Weights of a small transformer language model.
Size: 10 layers, width 192, 3 heads of 64, MLP 576 squared ReLU, vocabulary 6955, 6.4M parameters.
Architecture: RMSNorm before each block, rotary positions.
Training: a variant of SOAP for these matrices, 393M tokens.
Each number is 50 + 15 x the weight over the matrix's rms, rounded and kept within 0 to 99. Layers, rows and columns count from 0.

# layer 3 attention output, 192x192, rms 0.342, rows 174-191, columns 96-191
85 23 51 66 45 51 23 34 36 19 72 66 35 83 54 58 47 68 47 69 45 64 52 41 44 43 24 67 39 22 36 43 73 32 50 20 64 65 34 44 60 53 60 52 37 82 61 65 53 52 46 41 36 56 39 78 34 37 32 56 33 48 70 50 60 74 54 44 52 49 54 48 64 29 56 33 48 94 36 49 45 26 37 49 54 24 73 49 03 42 26 23 35 47 25 47
55 17 70 46 37 68 37 58 25 25 25 43 54 33 26 67 58 40 34 45 62 45 53 52 69 63 66 55 50 42 62 54 43 55 60 39 34 49 60 43 20 37 55 36 61 48 54 42 48 71 58 57 64 59 62 14 42 36 53 52 34 49 47 86 45 75 66 70 41 70 73 43 27 40 42 44 47 32 54 48 46 74 38 53 39 35 35 61 32 18 42 72 57 53 47 79
62 69 49 66 46 54 59 37 64 80 55 34 55 40 40 69 47 61 41 53 53 54 29 53 34 48 55 51 38 87 46 68 43 37 61 50 43 77 64 50 66 59 53 36 66 29 28 42 53 47 37 64 61 62 83 39 48 34 21 48 34 57 50 71 43 47 51 70 29 88 20 59 55 46 46 35 68 42 23 29 65 38 50 44 52 38 57 68 45 50 56 28 62 26 60 57
80 55 47 50 78 62 11 53 34 44 46 39 75 39 70 43 31 25 48 40 28 33 33 69 43 33 46 66 41 63 71 61 44 43 13 42 83 52 53 57 46 50 39 31 58 38 60 43 28 30 58 50 36 50 62 56 46 44 60 45 87 24 50 41 66 63 59 70 55 37 69 38 36 66 43 76 60 56 41 52 32 18 56 77 56 76 83 60 59 27 64 35 43 51 52 60
38 62 38 72 79 27 75 24 41 23 40 34 50 55 27 23 41 63 76 37 24 33 45 40 66 61 49 44 63 57 56 57 45 52 44 49 70 14 29 43 85 43 64 43 28 54 22 45 48 53 37 33 40 51 69 55 33 60 66 58 34 59 40 41 60 72 26 37 66 56 53 24 67 63 59 52 41 20 40 69 60 62 55 49 72 34 52 60 59 45 63 82 21 47 78 21
48 40 72 63 78 34 30 24 50 37 60 25 41 64 34 42 67 42 38 63 47 38 44 59 49 68 44 75 37 56 42 48 80 63 24 63 59 44 40 57 58 47 63 46 57 18 41 21 30 32 35 51 42 46 63 59 34 54 32 62 42 42 15 78 39 40 59 50 55 52 62 43 38 43 39 52 41 75 62 38 37 47 51 52 71 33 36 27 44 57 60 67 69 50 36 42
71 87 42 44 62 41 57 52 59 64 68 53 32 65 34 36 61 49 53 27 54 47 52 28 52 50 43 47 51 61 61 23 53 66 62 31 65 68 47 53 78 29 31 53 19 34 47 59 51 50 28 57 72 60 39 33 54 59 59 52 54 86 65 45 61 24 46 66 75 47 50 48 36 20 54 54 40 56 48 54 56 52 64 43 55 39 28 40 32 37 41 63 40 81 47 58
63 46 54 54 41 55 63 24 25 60 65 32 59 78 56 54 53 26 50 52 42 49 22 60 43 70 37 73 56 48 32 71 49 54 38 53 25 28 80 64 40 22 31 43 68 57 50 33 64 29 73 57 60 59 44 52 35 45 61 51 33 65 61 40 65 30 34 51 92 42 51 65 45 58 34 53 61 58 19 25 39 74 22 63 49 59 42 53 52 44 39 57 46 31 56 41
61 59 65 46 28 42 51 60 37 52 43 60 63 59 33 23 46 45 60 29 35 35 70 56 51 52 44 64 52 41 54 42 62 46 73 54 49 65 52 77 37 66 06 53 50 21 32 22 45 33 55 40 54 65 43 52 61 38 38 46 41 59 43 50 54 56 44 55 40 60 37 46 18 64 57 40 44 69 35 46 88 46 49 50 58 71 53 27 50 35 52 38 73 41 38 70
53 31 43 45 32 47 30 22 79 62 81 46 59 38 36 65 34 77 66 45 32 21 43 38 31 23 39 53 44 79 47 73 66 43 43 57 33 45 68 69 30 38 57 55 30 68 70 38 83 61 42 74 36 18 31 57 65 29 62 37 82 59 45 36 47 35 41 52 36 55 36 41 71 41 68 80 51 54 66 39 94 56 55 67 41 27 35 21 70 57 84 55 66 53 62 43
67 70 24 25 56 76 45 49 37 48 61 21 71 39 70 56 61 64 32 46 73 22 44 62 40 46 44 36 43 36 39 52 56 61 43 32 36 55 40 30 53 73 31 55 39 66 22 38 19 64 53 60 31 41 63 59 54 30 66 42 45 50 56 39 56 59 25 43 71 55 43 63 56 27 34 30 32 56 50 45 37 39 55 67 53 50 44 31 28 48 46 54 33 55 74 38
55 17 46 51 79 82 49 52 64 54 45 69 71 47 54 26 71 54 39 57 28 16 48 15 81 70 49 42 23 42 38 43 58 38 54 55 83 60 51 63 49 42 38 48 38 38 27 82 41 33 39 46 39 48 77 72 24 80 38 66 19 30 33 44 56 29 56 38 70 42 82 55 51 51 01 53 58 60 66 46 53 73 53 42 37 36 64 35 60 58 65 69 44 49 46 52
62 44 37 65 42 76 43 35 64 30 60 07 42 59 69 62 41 44 65 62 24 33 51 52 50 40 41 58 54 41 46 70 47 64 60 31 70 38 49 48 70 41 36 41 30 50 42 40 59 36 49 45 60 43 74 47 47 29 64 90 47 84 48 46 49 57 39 50 43 58 57 73 29 54 47 47 39 31 44 68 62 41 10 58 38 34 53 42 27 49 58 75 49 57 58 71
76 37 47 42 50 26 73 78 40 30 56 30 51 68 41 61 67 57 49 36 55 39 73 63 54 67 53 57 36 47 47 28 56 46 42 72 53 66 53 77 58 25 51 51 52 60 39 32 58 60 48 57 56 57 55 61 44 76 49 48 61 65 42 82 49 34 52 53 45 76 43 65 53 53 36 33 39 32 39 47 55 72 54 46 60 41 48 74 49 43 41 44 79 53 34 50
29 46 45 45 31 49 67 71 32 51 29 58 64 61 45 69 40 43 54 66 30 62 50 87 52 48 49 52 50 28 59 71 42 51 57 55 38 50 28 32 32 43 52 34 66 41 27 49 60 56 53 71 66 37 36 48 48 37 61 33 38 67 54 46 54 50 50 51 33 52 65 63 45 70 47 49 40 35 54 56 03 39 17 71 57 63 56 57 59 67 55 43 42 45 60 25
62 49 48 61 36 56 38 60 62 43 64 46 39 45 62 26 53 29 74 55 52 58 67 45 30 52 57 57 35 51 31 51 59 71 72 66 59 63 38 56 43 51 57 44 25 48 67 47 76 40 37 68 56 73 43 53 31 34 17 57 74 52 34 51 57 44 62 45 44 75 47 46 61 32 49 64 53 24 56 49 75 57 57 37 62 53 56 57 61 41 51 36 42 32 51 59
42 79 47 42 29 51 55 57 61 23 56 12 76 42 42 48 65 68 52 67 58 70 53 59 64 49 59 81 57 47 59 47 45 71 62 40 59 36 33 36 57 48 34 31 38 67 33 44 27 59 55 35 58 53 41 73 60 46 61 77 59 44 43 59 60 51 65 44 31 79 67 41 32 34 35 61 59 23 28 43 51 32 47 43 54 47 53 64 54 65 55 36 66 41 99 83
60 46 32 55 60 38 52 71 53 43 67 44 62 55 59 48 37 66 21 65 51 37 37 77 25 52 52 21 71 50 45 37 42 33 56 28 60 47 54 64 53 69 44 46 62 68 42 64 55 42 42 05 47 35 69 62 47 69 32 43 69 46 39 46 57 62 50 67 39 37 54 52 72 73 63 60 54 44 59 35 66 48 28 34 20 42 38 77 62 51 45 73 74 61 87 28